Weights of a small GPT-style language model, trained from scratch on English Wikipedia.
Training: a variant of Adam for these matrices, 630M tokens, 9975 steps.
Each number is 200 + 30 x the weight over the matrix's rms, rounded and kept within 0 to 999. Layers, rows and columns count from 0.

# layer 3 attention output (transposed), 256x256, rms 0.0852, rows 231-255, columns 0-63
207,196,200,246,207,137,202,205,184,225,220,199,185,256,145,209,226,185,208,178,189,101,225,207,195,175,229,203,214,174,192,245,153,213,153,243,258,220,218,194,210,180,218,192,240,179,236,181,167,246,211,197,191,172,170,221,184,84,180,218,192,168,233,239
221,180,157,163,221,217,181,209,243,237,198,193,162,198,227,158,201,229,186,205,225,203,209,227,216,216,196,263,243,207,191,145,232,167,182,174,164,161,196,150,207,244,200,156,198,211,125,188,218,179,184,201,180,164,201,205,227,251,224,166,245,194,161,166
171,191,195,181,221,193,176,158,191,172,136,184,206,188,221,194,202,239,199,207,227,221,248,245,235,298,140,304,210,181,198,138,227,179,169,186,159,155,212,196,227,274,169,230,158,159,148,149,152,212,171,168,201,226,178,245,199,220,219,191,258,161,199,181
171,146,191,197,137,205,259,133,216,219,174,216,259,202,171,272,212,214,202,229,202,191,247,202,213,199,215,202,202,218,234,203,222,209,218,212,210,210,189,219,186,182,171,208,195,151,220,197,197,212,212,230,224,187,175,213,267,196,234,156,229,224,168,171
225,235,161,185,190,258,175,176,194,239,193,183,183,187,149,208,137,206,242,214,193,255,206,235,179,178,203,211,257,200,237,142,167,215,263,194,143,183,197,147,198,249,263,218,212,215,179,223,184,239,188,121,160,182,247,162,210,225,222,199,212,137,137,171
177,152,189,171,184,184,230,240,216,240,219,210,209,175,209,200,218,201,200,226,202,222,184,165,171,189,189,210,211,185,234,236,215,202,181,210,191,169,162,216,175,168,204,203,255,220,226,213,175,162,217,172,185,194,223,194,239,187,188,135,202,155,192,179
249,254,213,204,209,224,208,282,222,198,217,202,175,151,169,200,206,184,201,269,143,237,135,191,160,161,200,177,243,213,217,179,223,203,193,207,208,165,206,113,150,174,212,221,181,236,264,182,185,204,190,193,202,172,202,177,222,144,191,200,181,189,226,229
250,161,241,179,206,176,200,190,208,208,172,186,198,196,164,188,182,190,200,234,218,156,202,239,208,217,231,196,213,202,193,227,168,202,194,235,203,234,237,233,150,153,188,244,175,206,233,156,191,230,200,187,247,218,229,229,197,169,157,214,173,232,219,217
110,218,195,221,214,158,143,261,211,217,172,159,236,120,140,230,204,211,210,184,205,223,227,172,192,175,183,259,143,209,217,161,224,196,226,234,174,202,185,164,174,185,223,215,205,193,168,184,215,189,195,197,176,174,209,178,191,193,207,197,156,192,183,194
211,227,175,235,203,261,177,229,216,162,245,150,186,219,212,173,182,228,207,195,179,242,154,174,201,229,216,217,208,182,180,156,205,205,206,177,168,187,233,106,231,252,266,143,181,246,120,211,194,152,171,202,175,216,206,174,183,219,237,250,211,148,208,187
214,133,200,185,213,212,251,215,236,184,195,219,211,178,137,190,221,180,166,275,210,210,214,202,197,207,197,227,238,192,154,196,248,191,198,165,214,187,171,205,172,203,196,242,151,165,226,202,219,164,164,154,270,186,216,167,254,194,182,152,242,232,205,233
223,202,204,161,184,195,240,169,208,213,259,220,173,189,254,255,198,219,220,192,195,197,154,185,182,213,137,191,185,213,228,137,217,191,220,178,170,176,197,210,199,175,198,199,274,179,161,151,169,207,195,231,213,214,141,201,227,253,223,182,206,171,184,154
189,194,245,179,219,156,200,195,204,206,216,223,126,144,241,193,224,179,170,164,210,214,144,205,257,156,158,178,171,179,208,180,236,139,172,222,219,173,205,308,155,196,170,232,179,226,238,191,276,233,206,249,184,196,213,214,196,227,211,166,180,262,188,196
216,234,200,166,164,227,237,166,206,190,235,244,208,187,176,278,155,199,227,208,190,204,198,173,159,219,208,213,192,185,201,170,209,211,276,234,116,167,172,79,222,186,249,255,166,184,207,160,196,196,194,220,224,223,239,164,236,215,194,153,200,189,209,213
151,240,188,228,192,192,232,245,193,241,185,178,196,179,181,196,194,190,164,203,210,245,203,236,190,156,192,210,194,130,231,171,269,216,205,204,171,133,181,193,171,218,216,152,202,226,235,222,248,192,197,208,172,164,220,220,207,241,198,137,242,244,202,194
152,165,200,196,216,218,209,141,194,208,201,212,193,196,253,185,199,187,200,149,198,201,213,190,208,196,174,166,167,201,192,193,202,189,215,175,204,231,232,252,221,174,178,180,263,233,196,193,182,199,223,252,225,250,171,163,179,216,226,207,184,240,220,193
221,175,175,152,226,188,191,211,188,187,253,155,224,223,216,145,179,232,264,227,190,218,180,173,165,238,187,225,190,215,232,238,192,203,202,209,211,195,126,150,217,214,252,235,196,193,193,230,150,216,205,180,161,200,232,219,242,153,187,203,183,146,151,165
153,177,244,239,193,186,185,186,192,196,219,203,186,211,230,221,266,162,168,197,199,150,170,185,183,204,153,136,172,215,216,181,215,203,187,159,241,213,216,233,218,174,155,193,177,135,218,196,237,220,184,234,165,206,167,195,183,188,184,206,216,224,238,214
221,265,208,214,158,207,145,181,203,182,205,179,213,211,182,219,176,186,238,200,162,204,211,198,231,161,197,195,218,237,209,203,167,208,231,173,221,198,213,154,195,221,218,184,157,205,170,193,226,239,182,192,191,170,220,205,182,223,172,230,156,225,177,201
253,152,191,224,171,197,197,201,205,178,161,238,203,167,172,271,236,178,187,177,246,186,216,196,152,190,238,256,206,183,172,228,182,210,208,198,190,247,234,158,186,222,189,176,136,156,199,208,248,188,203,204,250,199,187,242,187,178,180,197,236,203,232,271
203,192,201,230,165,164,206,221,186,168,177,206,219,210,218,180,232,197,242,182,229,191,147,175,225,235,233,217,136,175,145,280,211,146,216,218,251,237,245,239,192,183,228,195,209,218,209,246,212,181,182,242,180,277,204,261,178,176,234,224,185,222,259,280
201,212,209,198,232,176,184,222,231,175,201,174,205,216,240,200,189,221,243,204,170,200,231,185,232,245,195,235,199,221,226,212,195,208,165,219,196,172,211,194,180,203,186,201,241,208,203,149,154,251,237,206,181,193,182,243,232,173,200,204,203,153,201,189
249,200,201,222,206,177,213,222,194,211,187,205,192,194,188,248,192,183,194,187,207,200,156,192,213,186,183,227,201,213,181,165,157,140,185,199,176,231,277,218,194,191,165,209,188,227,177,209,176,212,198,210,226,212,181,202,175,205,207,240,223,196,235,234
195,222,182,222,175,219,168,202,224,175,224,201,212,216,156,239,175,189,221,231,174,213,199,204,242,177,230,176,204,223,214,162,164,167,239,215,198,192,185,132,228,255,239,214,189,211,165,172,171,219,189,190,220,173,238,171,228,188,204,207,215,205,183,182
173,245,174,208,211,209,141,235,173,188,142,206,219,223,162,190,171,223,209,203,198,270,229,213,192,208,198,239,231,206,275,237,198,211,207,189,205,180,152,217,228,242,239,186,127,207,250,273,213,246,175,162,137,139,226,167,169,147,208,164,209,198,177,201
# layer 3 attention value, 256x256, rms 0.0764, rows 232-255, columns 0-63
125,190,155,173,183,193,176,198,271,192,159,277,128,236,218,178,162,198,164,203,242,214,217,203,168,285,180,206,205,200,204,240,193,176,194,115,169,138,201,233,214,178,123,264,218,244,187,250,251,201,147,231,249,187,174,200,186,218,240,158,254,274,244,202
161,224,153,209,194,220,186,199,147,199,149,233,172,218,237,202,265,233,222,235,195,176,170,210,251,188,194,208,224,189,196,161,179,250,182,290,148,237,197,223,198,249,210,270,182,96,135,167,179,155,157,166,197,186,157,148,104,194,302,222,295,152,225,183
226,165,192,198,198,173,254,223,288,236,147,199,205,194,195,161,230,179,187,199,183,178,197,163,245,179,207,198,169,199,235,169,199,171,268,174,190,129,231,186,166,196,224,206,255,240,256,184,209,176,198,225,227,148,201,161,160,267,249,228,212,262,138,181
220,223,247,252,244,179,176,206,211,156,201,247,207,224,206,174,145,237,158,192,234,152,211,211,204,248,189,200,215,194,217,191,128,185,165,240,215,186,214,198,194,232,168,234,196,217,254,212,244,190,183,240,219,288,251,168,186,198,221,215,202,231,145,187
214,197,209,206,184,198,239,238,252,200,177,234,124,189,121,211,184,199,147,216,242,213,135,176,192,196,214,196,194,233,197,172,206,227,222,184,224,168,201,241,165,162,156,194,244,255,227,208,209,200,224,243,199,193,190,186,198,202,172,183,196,225,259,216
235,230,165,198,198,205,165,221,215,185,219,213,256,201,178,129,262,205,183,215,212,139,216,244,213,217,204,193,262,217,106,263,196,183,279,203,248,206,136,182,237,147,232,157,157,275,226,168,196,222,201,223,217,221,219,282,221,163,162,201,169,155,249,168
278,184,215,175,220,205,150,188,218,228,257,135,265,192,214,176,234,178,218,250,207,191,220,154,255,135,235,203,221,213,197,254,158,202,198,235,211,235,203,174,167,181,223,239,225,215,196,120,194,189,182,184,196,175,246,238,219,210,140,169,183,228,187,188
197,195,209,216,239,249,187,196,131,180,183,182,211,206,191,210,184,208,203,190,221,140,181,155,176,171,229,167,158,192,216,220,197,208,225,209,161,198,195,212,245,158,174,167,254,199,180,229,254,141,216,199,246,227,224,139,233,205,229,234,191,236,220,227
179,239,160,224,190,239,165,225,195,153,176,226,185,224,245,161,140,204,170,168,253,226,182,216,161,298,154,215,233,201,140,239,188,193,197,201,218,207,174,198,265,264,209,136,151,248,184,277,208,207,158,119,192,274,182,210,205,147,225,201,234,157,163,253
198,173,163,172,175,228,256,260,265,196,141,228,185,212,149,158,214,222,186,204,191,201,226,168,211,188,227,241,226,186,171,250,248,227,223,191,231,111,205,210,179,203,246,220,203,192,242,207,196,189,195,201,249,128,180,223,166,246,225,179,245,225,219,191
211,179,191,261,223,167,247,201,226,209,217,266,157,183,206,229,265,202,151,206,244,174,195,246,198,213,191,178,197,219,230,190,193,227,256,223,182,182,228,204,178,222,174,253,185,230,194,168,181,173,209,198,190,208,98,187,202,187,222,196,219,168,249,151
151,206,209,212,231,204,218,190,220,136,227,210,197,187,170,186,246,182,243,232,145,218,170,193,218,188,207,198,196,212,165,205,214,284,228,167,198,197,239,206,168,219,211,224,235,211,209,183,314,182,208,310,189,172,238,184,197,194,216,183,198,236,149,181
224,175,158,198,204,192,166,205,204,206,186,274,218,205,208,164,234,198,139,219,247,195,234,181,201,289,186,215,162,213,192,239,203,178,240,208,190,178,125,197,258,167,259,179,208,233,179,179,166,215,202,201,226,195,190,168,194,212,263,189,153,180,252,187
159,199,173,205,210,244,155,198,111,145,125,166,214,203,167,181,213,196,253,262,195,199,178,198,175,275,211,176,250,203,164,227,190,180,175,150,191,177,202,209,168,173,247,166,186,225,239,222,322,178,179,236,203,192,212,248,193,230,230,197,235,220,214,181
191,204,233,233,189,174,212,227,236,195,224,203,169,190,207,201,239,203,230,220,134,256,183,202,228,173,181,182,211,209,215,165,179,224,193,170,221,232,204,205,239,261,203,241,251,169,166,196,174,215,246,170,173,246,182,176,197,172,221,190,177,201,153,217
177,214,188,216,213,157,194,215,216,190,216,196,190,174,233,223,186,239,121,185,265,164,222,219,182,240,194,237,136,193,245,239,150,242,244,231,210,214,193,227,236,223,151,169,159,219,180,191,152,249,187,262,207,192,186,155,202,158,169,192,185,215,208,206
214,208,184,233,190,222,278,195,271,216,276,105,228,210,238,283,258,222,192,189,201,239,170,148,284,122,192,192,224,197,106,136,238,222,225,194,157,209,209,172,244,267,268,141,194,172,198,202,203,188,193,156,201,135,167,184,181,183,188,205,210,136,226,184
191,202,230,200,208,230,174,174,139,198,236,151,237,212,228,178,170,190,209,173,221,226,276,195,178,178,168,215,169,190,230,216,201,137,170,177,192,177,197,157,261,203,230,208,192,174,256,207,227,206,162,204,200,218,222,189,166,220,225,246,162,162,162,199
229,164,161,176,207,199,198,168,248,199,142,236,172,193,199,236,217,169,230,185,181,211,192,221,209,193,199,182,91,204,207,212,251,177,194,179,197,177,159,181,156,175,230,184,194,250,225,181,202,189,204,126,244,150,197,252,210,234,234,216,210,226,128,214
228,184,187,158,188,224,188,164,171,190,223,187,195,195,234,123,193,190,283,230,173,218,168,226,185,198,221,200,205,195,154,181,226,217,249,194,221,190,189,194,233,241,224,135,248,189,163,236,216,206,232,145,138,230,287,242,266,187,175,204,140,244,137,241
170,249,134,229,189,163,210,179,179,237,213,177,204,203,243,204,214,197,192,207,200,142,158,226,248,111,209,208,165,192,181,164,212,205,221,282,173,220,197,200,184,187,179,176,178,230,226,167,159,194,166,232,179,198,163,183,167,163,190,228,243,155,264,221
279,208,249,197,207,178,169,183,178,156,221,234,224,215,205,205,235,184,226,261,154,179,195,242,224,178,186,184,233,216,222,200,202,151,155,260,205,249,204,205,187,192,166,263,172,178,140,214,198,183,185,137,191,198,212,258,274,180,240,173,190,202,156,204
213,224,224,195,227,210,177,218,167,173,214,219,214,202,208,179,182,192,161,161,221,201,234,215,177,208,159,248,198,182,254,197,202,148,169,196,210,199,171,176,297,185,186,158,213,158,213,201,210,222,156,195,201,206,241,132,205,196,244,194,196,219,159,208
231,233,211,192,211,237,158,207,180,182,166,193,204,222,191,212,136,234,182,215,195,157,205,218,211,246,197,216,191,208,235,166,127,227,176,211,171,225,208,206,200,197,232,149,197,131,190,211,241,232,182,267,208,227,222,173,158,189,224,255,217,186,170,170
# layer 3 MLP up, 1024x256, rms 0.0896, rows 0, columns 0-63
211,191,216,145,168,183,152,183,168,213,246,210,175,210,186,169,180,209,166,175,151,210,173,163,209,242,182,196,189,261,216,214,191,165,249,148,185,152,210,198,124,166,221,224,229,158,169,210,208,188,189,300,177,169,191,97,229,194,191,229,239,177,175,210
# layer 3 MLP down (transposed), 1024x256, rms 0.0853, rows 0, columns 0-63
137,226,247,217,189,161,238,197,159,207,232,220,205,271,241,183,174,202,231,167,196,238,131,190,188,188,228,182,207,220,208,203,180,180,199,120,216,267,164,196,214,187,187,196,197,163,241,208,161,247,233,259,164,175,224,147,183,178,192,162,179,242,202,229